python train.py --n_head=2 --head_dim=32 --d_mlp=128 --positions="rope" --tie_embeddings=true --init_std_down=0.085 --init_mimetic=0.7 --lr=0.00309 --lr_mult_up=1.16 --beta1=0.95 --lr_head=0.0137 --warmup_steps=244 --doc_mask=true
Each number is 128 + 24 x the weight over the matrix's rms, rounded and kept within 0 to 255. Layers, rows and columns count from 0.

# layer 13 MLP up, 128x64, rms 0.164, rows 16-50, columns 0-63
[[102 109 131 137 107 141 118 122  97 125 141  82 124 136 122 108 124 157 134  89 124 142 125  96 118 117 134 105 120 147 142 110 123 155 136 119 105 149 124 104 125 167 111 157  81 125 101 123 159 141 116 128 143  79 118 177  87 130 123 111 153 154 101 146]
 [ 79 110 180 131 141  84 104 153 115 136 133 120 104 153 167 114 124 151 122 180 133 128 114 144 105 137 148 109  92  98 148 125 124 156 122 131  76 113 154 132  94 116 129  96 114 153 142 167 139 138 123 108 150 114 118 133 123 126 127 131 122 136 157 116]
 [127 136 116 130  97 129 101 107 108 111 103 116 101 136 104 179 117 140 183 128 135 149 135 133 130  61 142 109  99 137  96 153 127 117 106  82 126 155  99 130 103 154  88 116 133 129 117 114 140 138  91 113 109  97 108 104 106 121 160  93 117 120 105 170]
 [144 164 169 147 120 112 138 101 107 134  75 107 107 125 140 139 142 120 131 149 133 130 120 147 112 117 164 123 109 142 139 123 116 138 110 139 126 134 132 119 131 140  94 126 114 124 111 134 140 134 124  99 108 119  85 134  92 139 143 118 134 136 138 156]
 [152 131  96 151 195 142 159 109  97  81 101 107 178  81  85 105 158 111 179  88 135 168 159 119 151 153 106 130 147 147 127 103 116 133 145 175 137 136 160 133 154 110 109 111 112 171 144 122 149 141 145 149 110 150 157 116  96 161 133 127 103 171 176 114]
 [142 138  80 160  80 113 167  76 115 126 103 141  82 108 119 172 139 130 123 175 143 118  69 150 143 124  97 102 169 132 129 105 142 123  91 145 150 105  71 117 145 111 186 136 131 184 166 132 127 129 142 191 124 152  88 168 144 142 119 189 134 134 109 186]
 [108 121 140  92 129 110 134 160 109 175 141 118 113 163 108 157  91 147 132 140 127 113 120 113 127  99 133 112 157 153 125 119 147 138  55 126 133  76  94 138 119 139 145 176 143 130 101 126 134 141 138 137 131 132 125 125 120  95 150 110 156  86 100 158]
 [109 140 108 111 109 165 143 121 126 100 163 146 132  97 157 140 107 157 104 118  89 110  93  91 139 107 117 127 126 161 140 131 183 157 225 129 141 143 131 126 124 129 144 140 151  98  92 102  97 144 154 131 107 141 139 133 149 133 129 137 127 140 103  85]
 [144 158  94 128 126 114 126 116 100 134 162 111 144 115 146  99  99 124  68 121 121 145 112 158 108  99 120 150 100 145 150 193 130 134 149 132  84 156  92  92 141 146 134 115 124 176 139 138  71 148 139 140 137 109 140 143 158 107 129 123  65 137 130 116]
 [114 124 139 130 117  97 136 129 139 149 111 108 129 123 106 155 142 118 121 120 103 167 139 110 138  86 129 119 106  84 119 114  74 143 116 149 162 109 132 114 128 162 101 136 127 122 142 150 125 112 107 117 132  97 142 124  95  93  98 113 124  90 117 150]
 [137 104 154 152 127 127 123 152 169  95 149 136 161 125 142 104 119 150 171 108 178 136 123 137 100 146 113 167 145 111 138 162 113 129 114 123 127 160 126 128 164 169 124 133 114 159 179 133  84 106 116 130 128 116 157 115  89 140 151 144 159 130 167 115]
 [143 157 142 117 105 151 172 159 118 180 111  75  82 121 168 165 125 150  89 117 127  89 129 116 143 148 139 125 131 110 130 165 147  98 108 166 139 113  92  99 105 143 110 152 140 109 125 161  85 113 140 132 143 127 133 147  80  95 131 132 131 172 102 137]
 [106 109  89 120 120  81 153 142 164 170  96 162 105 145 161 115 128 123 108 113 117  94 131 106 135 128 130 135 175  90 116  99 116 110 156 127 128 108 129 104 119  99  88 136  81 103 147 142 114 115 137 106 112 124 150 156 132 118 117 138 127 119 123  99]
 [120 125 119 126 141 190 138 116 115 108 160 120 107  96 129 161 109 144 180 148 117 150 119  85 121 123 135 127 132 156 127 142 122 148 168 142 147 151 133 118 148 128 100 175 150 129 152 128 138 168 160 128 116 133 161 118 145 139 115 130 125 125 107 110]
 [132 126  78 116 141 111  94 134 100 151 143 139 171 134 159 136 132 113 116 127 113 137 162 156 130 127 114 158 144 126 113 147  53 123 121 153 114 142 159  94 135 146 135 197  86 131 123 141 134 121 104 126  96 110 140  88 161 124 139 135 115 148 131  96]
 [ 95  78 182 151  91 127 123 111 108 157 159 144 133 131 142 113 137 121 151 131 156 128 148 108 161 146 134 144 121 124 124 136 108  92 149  75 136 167 126 175 110 131 125 124 117 139 100 140 138 139 122 194 144 120 104 129 131 136 134 129 154 159 118  98]
 [115 115 161 102 119 147 108 142 153 159  86 147 114 126 135 142 157 117 127 163 139  93  95 140 154 113 154  96 138 148 114 135 119 128  90 132 172 128 130 132  79 127 121 118 140 130  80 137 123 147 136 131 117 115 109 173 145 149 110 165 145 143 125 126]
 [143 150 141 102 147 119 159 155 128  74 120 147 118 110 134 112 118 149 149 127  73 121  86 131 147 103 120 123 120 108 114  91 139 102 146 124 134  87 120 127  93 132 120 150 161 124  99  97 118 124 159 120 138 141 151  92 167 116 131 138 164 113 145 115]
 [108 128 154 126 125  79  87 113 102 137 103 148 126 157 146 129 138  94 115 142 142 150 105  91  79 142 134 113 144 108 107 120 130 136 155 172 117 123 128  94  94 107 102 169 115  96 134 127 101  93 114  90 171 121 162 172 133 145 136 106  94 119 136 103]
 [129 153 123 152 116 150 152 139  90 136 122 103 126 148 158 129 112 116 134 140 144 122 144 124 100 142 112 130 145  62 143 136 112 106 145 125 131  84 127 199 118 123 128 138 161 172 151 150 116  57  95 160 170 137  98 126 119 159 118 145 114 107 111 120]
 [132  95 116 141 123 143 120 122 123 124 162 174 119 107 105 117  50 134 131 105 145 135 121 129 158 133 114 153 133 136 149 148  86 168 184 185 102 202 144 112  99  54 124 140 179 169 104 178 168  95 144 155 116 164 158 127 142  89 105 130 155 123  99 114]
 [146 151 129  90 111 132 173 119 154 109  99  88 135 135 153 103 137 138 103 130 117 113 141 142  84 108  67 100 120 158 127 183  99 130 131 104 155 136  94  99  98  72 153 142 166 132  89 163 115 150  97 116 154 134 158 128 112 121  92 117 113 117 182 143]
 [130 142 123 106 105 117 108 190 101 143  86 137  85  99  82 119 132  76 123 130 143 114 141 166 121 103 124 120 127  94 144  79 167 122 127  92 103 152 145 103 171 132 106 107 141 156 134 118 172 119 135 116 104 131 152  93 137 118 134 162 172 128 131 121]
 [134 131 128 142  96  68 142 117 115 140 134 111 141 101  91 175 130 123 193 136 133  83 107 118 144 149 155  91  74 124 133 115 129 130 125 111 130 148 121 108 114  63  79 133  94 135 125  91 156 141 131 134  88 150 127 134  98 127 151 128 131 112 120  93]
 [116 123 147 139 143 142 147 122 154 118 162 140 142 111 133 149 113 146 167 153 158 144 182 143 130  74 133 147 114 144 145 140 118 116 120 116 118 177 153  99 143  84 128 143  88 134 112 170 147 119  98 155 105 109 129 159 164 154 114 102 123 126 149 125]
 [125 158 112 142 106 122  93 117 143 108 104 168 139 132 124 102 116 117  87 137 156 101 112  99 126 100 127 151 131 132  89 121 119 185 151 152 159 114 149 112 124 129 138 143 131 126  50 170 114 119 123 109 163 133 148 137 167 127 108 129 117 132 180 131]
 [ 91  97 137 104 137 157 163 146  91 138 144 110 121 146 144 144 138 122 116 112 126  81 135 134 131 155 124 123 148 111 118 135 119  99  96 136 153  91  95 177  93 130 120 175 134 121 126 161 138 130 152 127 133 144 130 130 119 110 108 143 148 160  92 152]
 [127 124 140 122 141 148 171 135 164 102 107 180 125 110 137 104 143 117 176 191 156  71  98 116 133 175 116  97 154  97  92 130 142 126 106  98 141 114  94 101 124 147 110 144 146  79 109 124 112  89 153 126 147 141 105 141 152 169  99 141 134 122 156 108]
 [103 130 150 134 134 117  89 178  87 145 120 112 109  81  96 140 123 140  86 112 146 116  96 140 144  92 151 106 142 153 145 113  96 135 151 158 114 188 117 117 137 125 165  92 152 115 155 130 224 156 144 115 120 125 125 129 111 146 121 105 111 119 135 151]
 [101 140 142 139 111  77  88 106  99 118 166 152  97 155 131 127  68 122 127 143 134 133 104  98 149 125 133 129 144  89 134 110  90 121 103 167 108 159 112 115 146 139 117  95  84 154 167 125 109 128 126 154 154 121 119 118 156 181 121 140  79 109 111 162]
 [142 145 121 125 107  79 149 111 101 103 168 140 143 119 131  67 127 122 134 137 144 150  86 150  74 129 119 110 118 163 125 139 148 144 178 122 151 140 142 110  95 113 117 114 155 142  81 142  91 140 114 124 137 128 129 110 130 139 126 115 130 155 119 116]
 [128 181 133 146 167  64 111 108 143 143 118 176 125 132 113 148 100 139  92  99 113 120 155 153 157 128 144 124 136 124 130  97 123 101 110 181 123 136  78  79 136 149 145 118 122 123 128 175 164 137 147  70 125 145 124 106 131 139 132  99 154 144  98 129]
 [130 116 149 109 112  76 163 145 104 114 102 147  91 159 112 154 111 133  96 111 135  94 109 149 166 172  88 143 135 166 139 145 107 169  87 130 150 107 123 141 142 128 139 143 151  97 107 111 112 114 129 130 141 140 112 142 151 157 117 166 148 144 132 114]
 [152 125 118  99 130 115 158  93  90 138 172 170 132 115 105 114 107  95 130 160 115 134 110 134 120 150 143 139 120 164 137 134 128 189 116 111 102 142 115 105 153 121 162 130 118 162 134 143 122 145 137 157  91 112 147 134 127 107 108 134 131 132 142 157]
 [ 79  93  91 134 151 117  93  98 130  76 126 114 142 126 113 151 130 120 126 132 112 146  91 138 118  86 122  72  70 108 134 114  98 138 134 133 132 115 117 107 125 178 171 128 113 191 124 122  64 129 136 142 135 141 125  53 173 107 140 142 115 148 108 130]]
# layer 13 MLP down (transposed), 128x64, rms 0.132, rows 16-50, columns 0-63
[[145 128 156 125 173 122 159 114 102 109 167 110 112 113 119 138 122 101 129 127 120 127 111 126 118 125 108 128 162 145 119 190 178 139 101  92 108 183 125 127 150 112  98 126 143 156  95 115 108 135 139 116 130 134 113 153 142 138 119 141 117 119 152 107]
 [124 163 145 106 121 135  91 109 107 120 161 162 118 159  79  84 129 120 127  94 140 155 137 140 134 134 144 128 163 139 128 129 130 118 110 120 139 124 128 153 207 144 141 104 104 109 105  85 148 110  86 164 149 122  98 154 104 167 126 113  63 129 136 147]
 [144 155 122 114 132  84 151 179  91 113 159 126  99  83 131 100  93 143  88 108 117 101 120 146 144 166 165 118 120 136 167 121 163 114 134 165 120 164 140 131 158 142 162 141 137 115 119 137 119 134 133 121 113 124 140 142 113  95 154 128 122 126  85 138]
 [112  97 141 124 124 155 117 130 108 146 143 172 142 104 129 104 137 128  94 136 125 156 117 103 132 131 146 111 119 150 109 122 144 125 141  90 132 105 118 113 157 107 132 124  63 138 109  94 126 134 134 115  93 137 123 115 130 120 116 113  98 154 185 101]
 [118  94 126 131 144 112 131 120 126  97 106 140 106 106 151 111 127 127 118  73 137 161 111  97 161 121  70 126 117  97 133  95 116 140 138  91 184 148 141 145 166 115 111 117  92  95 106 127 138 111 148 141 140 167 138  95 130 143 136 134 108 136 181 126]
 [ 76  86 138  78 158 112 131 133 169 125 161 171 113 129 155  69 188 128 110 151 113 101 113 105 127 110  79 139 150 180  65 120 107 167  90 101 129 158 155 101  99 102 150  96 121 106 147 135 128 166 136 155  95 109  76 137 109  88 164 159 162 136 178 113]
 [116  85 101 168 144 127 156 128 146 130 117 166 132 156 143 120 157 117 151 134 152 123  78 155 142 136 101 153 122 120 126 133 113 139 188 152 144 116 137 138  99 111 107  89 108 136 145  99  92 133 117 140 138 121 113 128 100 142 132 139 128 184 158 127]
 [121 101  83 132 121 106 119 109 118 119 102 127 117 160  92 133 131 110 103 112 133  79 100 157 111 116 107 101  98 141 161 121 109 157 123 151 156 164 133 146  57 112 110 132 141 152 133 150 149 122  98 139 146 111  89 149  99 144 112 115 125 107 133 146]
 [182 154 171 138 128 151 106 121 134 136 139  71 130  91 143 131 143 163 150 171 129  81 105  64 122 136 139 145 115 129 109  74 156 132 169 114 107 130 138 145  91 149 114 129 148  93  99 136 152 147 140 122 146 112 150 106 133 137  92 114 129 134 112  99]
 [131 119 115  87 119 152 106 159 155  76 117 123 140 121 166 163 108 135  99  98 131 118 107 145 126 134 150 117 155 129 132 102 149 133 154 131 103 160  91 159 101 130 137 149 156 120  98 103 109 122 129 154 157 139 163 121 124 167 114 151 139 145 120  92]
 [159 115 102 106 153 166 144 149 111 158 142  93  90 101 136 121 125 139 169  93  92  66  99 138 133 132 132 115 128  97 140 110 159  87 159 125 111 171 148 146  91 130 110 119 135 108 107 188 118 115 136 152 116 143 122 166 151 120 132 135 148 143 113 129]
 [124 135 134 154 167 106  89 104 135 114 146 135 123 104 168  92 118 150 152  82 144 112 149 112 151 121 174 112 139 119 137 116 156 122 145 157 128 151 154 134 107  87  82 115 106 128 133 142 138 143 103 141 177 145 135 107 130 175 153  84 156  83 110  87]
 [122 146 136  98 131 157  96 126 102 117 115 126 124 126 142 156 122 130 127 119 129 136 125 129 122 128 115 101 116 174 100 149 132 158 106 119 102 177 115 150 103 145 132  89 161 151 108 125 133 141 116 117 154 126 110 143 131 107 161 144 184 129 132 135]
 [132 152 171 151  84 112 128 149 154 101 106 109 118 135 133 123 135 129  90 116 140 115 150 127 145 128 120 116 115 107 125 120 125 140 149 143 140 141 100 101 125 102 121  99 127  95 118 141 142 146 149 124 150 124 114 137 158 101  72 118 142 100 135 108]
 [110 144  75 120 139 158 100 115 140 133 125 135  88  95 165 159 172 127 115 164 122 149 113 117 165 152 116 133  98 130 170 129  91  95 159  92 150 131 124 112  97 135 146 101 141 112 101 132 109 128 134 120 131 146 119 154 124 117 124 177 142 125 125 151]
 [119 155 139 144 115 127 135 125 130 124 104 159 114  99 130 136 158  93 124 138 106 179 117 125 144 143 145 182 157 141  87 149 171 126 115 136  85 123 140 132 143 105 129 117 114 147 133 132 125 137 135 122 101 154 115 117 146 111 112 108 116 119 122 128]
 [ 98 105 100  97 113 122 126 170 138 101 148 125 138 124 149 117 125 138 135 122 121 147 141 171 134 138  54 157 106 153 132 104 120 115 159 140 143 137 161 125 108 156 156  95 122 162 114 121  90  96 105 156 122 129 110 129 126 114 126 132 157 115 126  63]
 [142 104  89 147 111 137 158 115 143 157 126  96 167 135 166 111 138 133 142 136 114 110 112 107 129 144 123 128 136 131 114 132  99 140 142 117 115 139 156 151 113  80 135 130 100 110 133 170 131 158 138 136  94 123  85 128 125 117 111 139 145 107  95 122]
 [169 137 120 132 108  94  94 101 102  99 164 109 101 161 123 143 145  89 123 166 129 124 113 140 141 155 126  90 156 109 178  87 106 142 148 144  80 155 139 146 137  71 124  87  98 170 167 130 126 176 121  97 139 123  88 111 125 121 133 110 145 135 119 108]
 [164 143 140 136 176 185 127 114 130 102 154  78 141 188 162  95  91 137 119 104 103  91 177 111 141 141 138 119 121 109 130 120 134 173 141 108  83 148 149 138 127  98 104 100 196 133  95 160 143 114 129 156 165 182 126  63 116 147 106 118 156 118 108 105]
 [104 140 132 123 128 133 120 159 150 167 111 152 124 136  75 109 145 145 127 157  96 111 123 198 144 119  89 148 176 131 104 146 135 181 126  97 147 123 121 135 137 163 150 143 142 109 146 145 121  79 107 109 122 144 104 141  95 158 116 138 119 174 137 164]
 [137  89 124 108 110 131 110 128 123 101 117 132 123 115 122 155 179  88 108 144 149 129 137 130 146 114  92 104  67 122 108 132 158 131 123 100 131 176 110 147 137  91 122 137 172 127 151 136 114 179 146 135 105 126 172 118 119 100  79 161 116 145 146 153]
 [165 152 123 119  61 122 162 106 141 107 120 128 168 138 176 151 141  92 129 141 122 145 115 148 102 146 127  97 168 100 118 127 114 127 147 145  44 111  97 119 182  73 147 132 130 138 171 122 107 122 150 156 126 134 164 140  92 136 149 115 104 138  91 115]
 [159 123 119 162 128 135 106 170 129 105 174 130 122 174 108 113 159 210 114 109 131 158 176 103 107 139 113 140  82 111 113 147 114 124 125 118 125 117  87 130 162 136 109  94 163 126 151 129 107 159 162 152 143 134 108  68 143 120 135 142 106  99 166 110]
 [120 126 142  88 119 107 137 115 112 152 160 152 157 132  67 118 152 114  97 113 114 145  96 148 109 153 114 128 106 146 115 149 156 119 142 121 126 105 111 132 156 151 143  95 109 126 104 123  80 141 117 136 158 127 143  91 110 127 150 144  81 137 110 128]
 [145  81 150 125 109 130 135 133  86  93  83 135 151 134 110 143 142 103 122 135 102 167 149 155 105 150 118 118 130 152 134 148 161 110 130 118 119 102 143 117 128 160 115 107 160 127 117 113 129 150 143 158  99 140 159 147 140 158  69 123 121 153 127 106]
 [156 145 123 174 109 135  97 147 150 144  99 153 144 115 140 129 100 126 109 142 129 125 105 146 125  80 126 158 150 140 127 118 134 127 184 102  85 173 147 111  97 104 129 126 124 145 141 119 158 134 138 161 129 144 140 153 152 125 120 136 180 113 129  98]
 [105 149 109 120 120 119 118 113 158 136 184 144 138 109 112 111 165 118  91  84 118 175 176 113 157 105 172 148 147 119 152 135 100 115  99 183 100 134 124 134 156 114 141 106 120 130 181  76 157 181 110 120 137 139  94 103 113 107 106 142  76 105 118 121]
 [149 113 124 135 121 116 117 128 147 140 131 125 131 113 101 129 149 172 142 150 155  64 129 170 139 164 101 146 147 136 130 151 144 120 145 138 152 170 103 160 120 116 147 126 132 130 145 160  74 100 106 112 129 105 122 136 121 157 117  81 126 145 113 105]
 [183 146 100 139 118 166 139 133 104 102 142  95 107 144 101 144  80 106  88 120 105 131 127 124  96 115 180  98 116  80 127 138 152 101 154 180  91 125 121 112 104 116 112 147 138 152 116 130 112 155 136 152 137 122 140 160 167 142  99 104 145  91 111 103]
 [115 120 147 145 133 134 116 140 129 119 137 111 156 147 115 143 107 156 134 114 137 129 143 127 153 126 135 148 125 119 144 157 114 111 118 128 123 103  86 126 218 134 133 138  75 108 153 112 136 112 153 131 117  95 122 117 136 136 123 138  70 112 177 136]
 [175 158  92 107 102 153 145 117 130 112 106 103 128  84 119 112 105 134 133 104 125 110 155 146 136 114 116 116 179 137 180 133 144 118 112 127 131  98 107 156 174 127 130 116 175 126 168 148 134 142 118 144 157 108 148 113 135 138 164 102 112 132 149 127]
 [132 118 133 146 122 158  84 144 142 125 123 118 118 126 142 117 157 133 119 189 118 118 159 151 101  86 114 107 148 128 139 148 161 113 134 115 149 117 141 176 148 118  87 145 161 168 156 146 137 139 154 133 110 113 155 109 114  71 138  93 139  94 118 104]
 [ 97 151 183 144 154 136 143 114 137 107 129 153 130 146 127 136 124 132  92 157 147 165 127 114 151 149 106 129 102 116 115 129 152 143 135 123 147 127 114 144 156 130 113 144 106 123  91  82 109  99  94 108 139 143  98  72 103 122 117 128  72 151 147 104]
 [183 114 146  93 110 154 117 152 125 129 160  96 110 102 161  96 128 127 143 143 109 108 133  90 152  75 148 115 149  79 147 166  99 109 107 159 102 115 146  96 128 122 168 174 121 115 131 161 118 171 132 154  81  83 171  93 187 142 153 140 138 129 138 129]]
# layer 13 MLP gate, 128x64, rms 0.165, rows 17-51, columns 0-63
[[ 94 121 130 130 145 149 133 158 127 117  90  87  88 116 166 142 136 148 128 110 165 128  87 118 126 109 133 113 114 143 141 142 102 179 160 146 112  78 137 127 143 180 135 145 136 142 118 163  92 107 126 103 151 150 125 145 136 114 153 111  87 141 114 132]
 [122 132 150 109 125 140 113 135 144 165  88  77 125 104  99 153 103 159 132  69  77 132 130 125 136  91 187  99 148  89 151 138 137 120 105 142 146 131 114 133 115 147 108 116 137 155 129 151 150 125 130 128 138 144 102 130  94  84 115 125 144  96 112 133]
 [147 171 173 144 121 107 142 123 124 108 106  82 121 130 135 128 146 107 132 130 135 119 125 118  92 105 159 121  97 139 114 122  97 143 110 159 126 130 135 118 143 154 120 136 136 113  97 130 136 121 119  89 135 100 104 148 128 143 127 104 129  96 131 166]
 [144 105 170  96  89 156 167 125 139  98 148 129 105 134 163 125 160 126 138 130 104  99 157 113 162 110 165 139 157 152  93 131 101 138 105 134 103  97  96 146 161  95 145 133 156  94 146 154 102 113 139  85 135 106 124 167  94 157 104 150 158 115  91 146]
 [151 103 111  95 149 198 179 174 160 170 104 127 198 112 137 148  81 166 151 117 101  95 163 129 165 173 131 157 177 167 109 133 149  88  91 150 131 112 130 124 122 139 104 134 132 122 168 185 157 149 140 150  86 140 109 157 117 140 122  93 128 141 149 100]
 [181  87 108 160 146 111 128  92 111 135 142 118 157 149 165 173 130 102 133 166 142 138  93 139  96 142 110 146 140 158 111 113 124 145 224 129 122 138 135 130 126 101 132 108  90 124 137 116 128 149 110 112 137 124 141 126 165 130 147 124 119 143 147 112]
 [140 111 146 128 109 132 134 120  98 125 125 115 103 127 142 169 168 100 131  96 134 143 144 127 165 141  96 110 124  92 136 118 120  89  86 107 146 150  81 126 146 129 123 130 167 155 116 154 164 139 154 136 109 117 137  99  52  90  96 134 163 111 170 144]
 [136 122 138 104 161 151 146 197 118 146 168 103 133 127 131 160 147 156 103 154 124  89 124 122 136 141 116 120 125 148  77 143 126 134  74 136 105 149 112 122  96 105 157 122 134  89 178 141 155 120 127 142 114 139 117 153  69 126 136 147 143 124 137 118]
 [106 111 128 108 130 126 113 164 124 167 155 155 145 145 115 145 143 115 139 140 113 112 126 109 123 115  91 125 118  74 115 168  91 121 137 130 151  76 125 105 128 136 150 116 155 106 116 118 131 136 116 129 100 143 135 180 141 114 142 139 105 136 125 169]
 [126 144 113 116  86 155 107 133 116 136 101 136 117 128 127 159 159 103 157 132 115 150 137 113 131 141 140 127  87 124 126 109 108 139 182 106 122 181 146  99 151  95  94 140 140 154 147 119 149 153 186 107  71 113 115 128 148 112 139 131  94 139 124  85]
 [117 130 125 172 144 128  94 135 151  69 163 128 143 137 114  86 155 110 162 118 130 148 101 160 119 125 104 131 101 106 136 130 138 139 161 122 126 170 156 110 124 113  99 101 151 137 145 122 139  99 118 173 155 148 150 103 147 216  95 138 131 127 135  91]
 [ 85 150  95 150 163 133 135 107  99 115 121 131 135 164 131 115 141 123 130 139 139 148 140 118 110 136 166 151 130 169 140 165 160 159 117 137 104 138 108 159 123 139 147  65 122 147  97 104  98 128 100 121 162 109 148 140 146 125 137 147 115 137 130 138]
 [185 117 124 149 113  96 141 118 156 141  85 113 148 171 136 131 182 110 108 146 155 139 129 159 130 168 117 155 127 115 121 146 128 125 118 110 119 100 142 138 107 125 161 130 111 127 124 141  95 101 123  81 141 111  99 117 128 149 144 105 121 114 161  97]
 [113 128 130 134  67 120 126 115 123 132 120 186 128 134 154  97  87 134 124 108 115 132 119  95 110  88 109 118  97 111 156 161 136 181 136 127 137 105  79 133 160 125  95 161 111 142 117 143 119 104 104 174 103  88 143 125 119 163 120 133  92 139 141 162]
 [117  78 137 113  99 123 129 133 127 144 165 168 108 141 153 112 129 108 171 113 121 142 138 133 133 164 166 108 145  88 134 155 111  90 120  98 147 135 125 160 130 181  97 146 105 109  93 133 113 104 134 159 150 138 106 154 145 137 131 141 157 124 132 156]
 [127 134 124 127 114 191 125 142 119 126 109 110 142 147 131 163 143 111 100 205 124 129 135 103  88  95  72 138 111 146 133 118 147 152 148 118 150 141 120 118  92 103 137 151  93 147 148  92 133 112 144 156 128 153 124 101 145 146 127 123 114 169 146 109]
 [141 102 118 135  84 114 129 116 135 179 132 112 161 148 135 138 149 148  97 120 165 142 190 155 113 154 135 127 127 138 141 145  99 157 129 134 110 142 143 147 135 120 137 101  97 127 132 166 141 147 130 167 112 136 129 161 114 143 126 142  95 126 126 119]
 [125 111 123 126 149 146 105 194 148 121 183 101 129 149 149  91 159 155  83 143 143 117 141 132 177 110 121 154 135 111 173  70 141 113 113 141 134 154 124 139 129 114  83 117 115 123 108 127 156  98 121 141 151 129 101  90 126 132 132 117 148 111 121  97]
 [131 132 176 125 167 186 117 145 160 126 140 102 124 164 109 118 165 172 118 138 130  87 158 175 101 164 121 151 127 142 151  82 111 156 107  98 102  81 150 156 104  97 130 116 137  88 130 166 140  92 123 146 132 138 125 117 119 163 110 118 164 112 121  85]
 [133 131 165 133 106 100 102  56 154 121 102 137 112 110 112 135 128 142 158 108 140 155  91 114 147 102 156  84 131 140 187  89 145 117 131 108 130  72 105 145 171 159  83 116  96 104 135 102 101 128 136 109  81 159 166 146 129 140 147  81 125 120 108 145]
 [158  77 160 154 129  96 102 161 164 121 118 108 127 137 145 139 143 115 135 155 128  59 128 156 149 156  78 123 114 146 123 138 134 173 107 122 154 168 115 108 164 118 133 148 157 106 112 143 143 165 131  98 131 180  68 154 112 108  93 124 113 110 148 143]
 [160 130  78 120 126 131 173 140 131 132 135 140 175 101 186 149 122 139 103 110 113 144 140 132 174 118 137 142 149 104 102 167  78 105 141 121 120 127  82 127 139 133 128 146 165  40 108 169 125 114 135 105 143 125 117 121 109 110 133 148 135 136 146 154]
 [137 138 163 175  74 152  96 150 130 124 147 115 123 185 120 143 110 107 177 119 124  94 108 111 124 145  98 115 105  92 128 101 118 108 112 113 114 139 129  53 149 105 113 169 105 115 157 111 134 124 172 139 109 133 129 136 133 104 116 102 130 137 155 107]
 [126 125 196 136 142 141 162 106 152 120 184 149 130 115 141 133 121 130 152  94 156 109 152 153 132 114 107 147 151 141 147 116 134 164 139 117 132 126 141 120 174 142 152 115  65 127 150 137 164 125 118 124 119 129 139 145 182 116 111 111 124 106 156 140]
 [153 152 130 141 113 185 151 105 122 162  94 117 133 104 122 147 148 139 129  92 124 136 108  75 148 132 125 117 109  95 138 129 107 125 129 155 160 112 105 121 125 114 126 162  95 120 139 124 115 141 124  66 107 156 125 153  81 121 159 129 166 127 134 162]
 [116 132 119 164 116 138  88 130 146 111 117 173 173 133 121 130 116 138 133 115 141 149 104 154 117 120 102 123 123 146 142 117 126 137 211  97 125 123 128  96 134  72 136 119  96 151 175  88 154 116 108 141 135 135 159 123 125 157 145 120 130 121 175  86]
 [145  97 102 110 106 139 147 103 115 108 102 135 127  67 157 138  82 115 134 162 148  94 100  90 101 162 145 103 138 136 102 139 104 152 105 111 126 116 116 127 144 135 117 107 134  99 115 124 139 108 173 141 130 192 120 113 138 110 123 157 119 108 144 141]
 [104 108 193 126 172 112 151 146 137 116 119 120 135 121 139 110 129 138 115 108 135 117 133  85 132 136 123 118 109 137 107 121 177 133 102 117 116 171 120 112 111 128 106  84 167  50 129 169 191 143 129 124 101 149 119 123 113 129 135 118 157 116 154 132]
 [ 76 120 156 122 158 156 101 145 147 130 150 108 127 118 142 137 143 120 101 155  68 143  98 126 111  70  95  90  87 126 153 153 143 126 126 158 116 136 150  69 106 125 132 149 136  73 142 123 140  97  85 105 154 118 107 109 112 115 149 135 164  83 148 121]
 [124 132 124 133 136 148 127 120 109 104 134 135 122  99 100 107 154 160 131 132 138 137 106 150  83 111 153 142 107 138 146 124 148 156 131  95 158 169 169 100 115 143 148  84 147 110 110 137 152 113 139 121 140 146  92 142 123 116 136 100 100 162 138 109]
 [143  62 138 103 120 140 133 120 133 152 138  94 134 147  98  76 133 122 148 123 118 165 181 138 130 127 134 131 133 128 113 109 170  73 124 127 117 178 116 137 123  95 114 134 143 135 155 149 128 142 102 103 146 177  93 164  77  99 124 117 137 141 119 157]
 [112 139 113 107  92 118 142 149 108 142  94 175 128 128 118 146 111 117 110 135 107 151 148 148 140 143 100 133 118  90 107 123  99 112 117 107 145 103  85 119 131  82 149 126 164 104 112 113 126 169 117 189 110 133 119  88 106 154 119 178 187 107  92 139]
 [158 100 133 123 129 108 157 120 117 132 153 138 135 117 120  94 121 110 139 130 108 109 125 124 134 123 123 113 146 146 132 130  89 143 106  73 124 158 105  99 127  89 140 110 109 160 140 127 123 161 135 182  86  97 143 120 142 117 119 102 137 101 159 127]
 [137 137 155 128 118 154 121 160 133 164 139 118 122 112 135 111 135 130 106 123 131  95 163 120 180 117 167 115 123 117 147 131 136  94 137 156  72 132 121 130 130  76 101 144 115  71 103  93 162 106 129 112 113 115 105 174 107 176  86 121 131  79 120 165]
 [125 108 128 106 150 127 145 151 138  85 171 139 121 185 126 120 177 155 117 131 155  59 111 150 154 145 124 134 152 158 147 128  99 107 117 117  81 128 120 127 128 108 164 157 140 105 146 165 185 132 108 152  77  79 125 138 151 149 138 162 165  93 137 123]]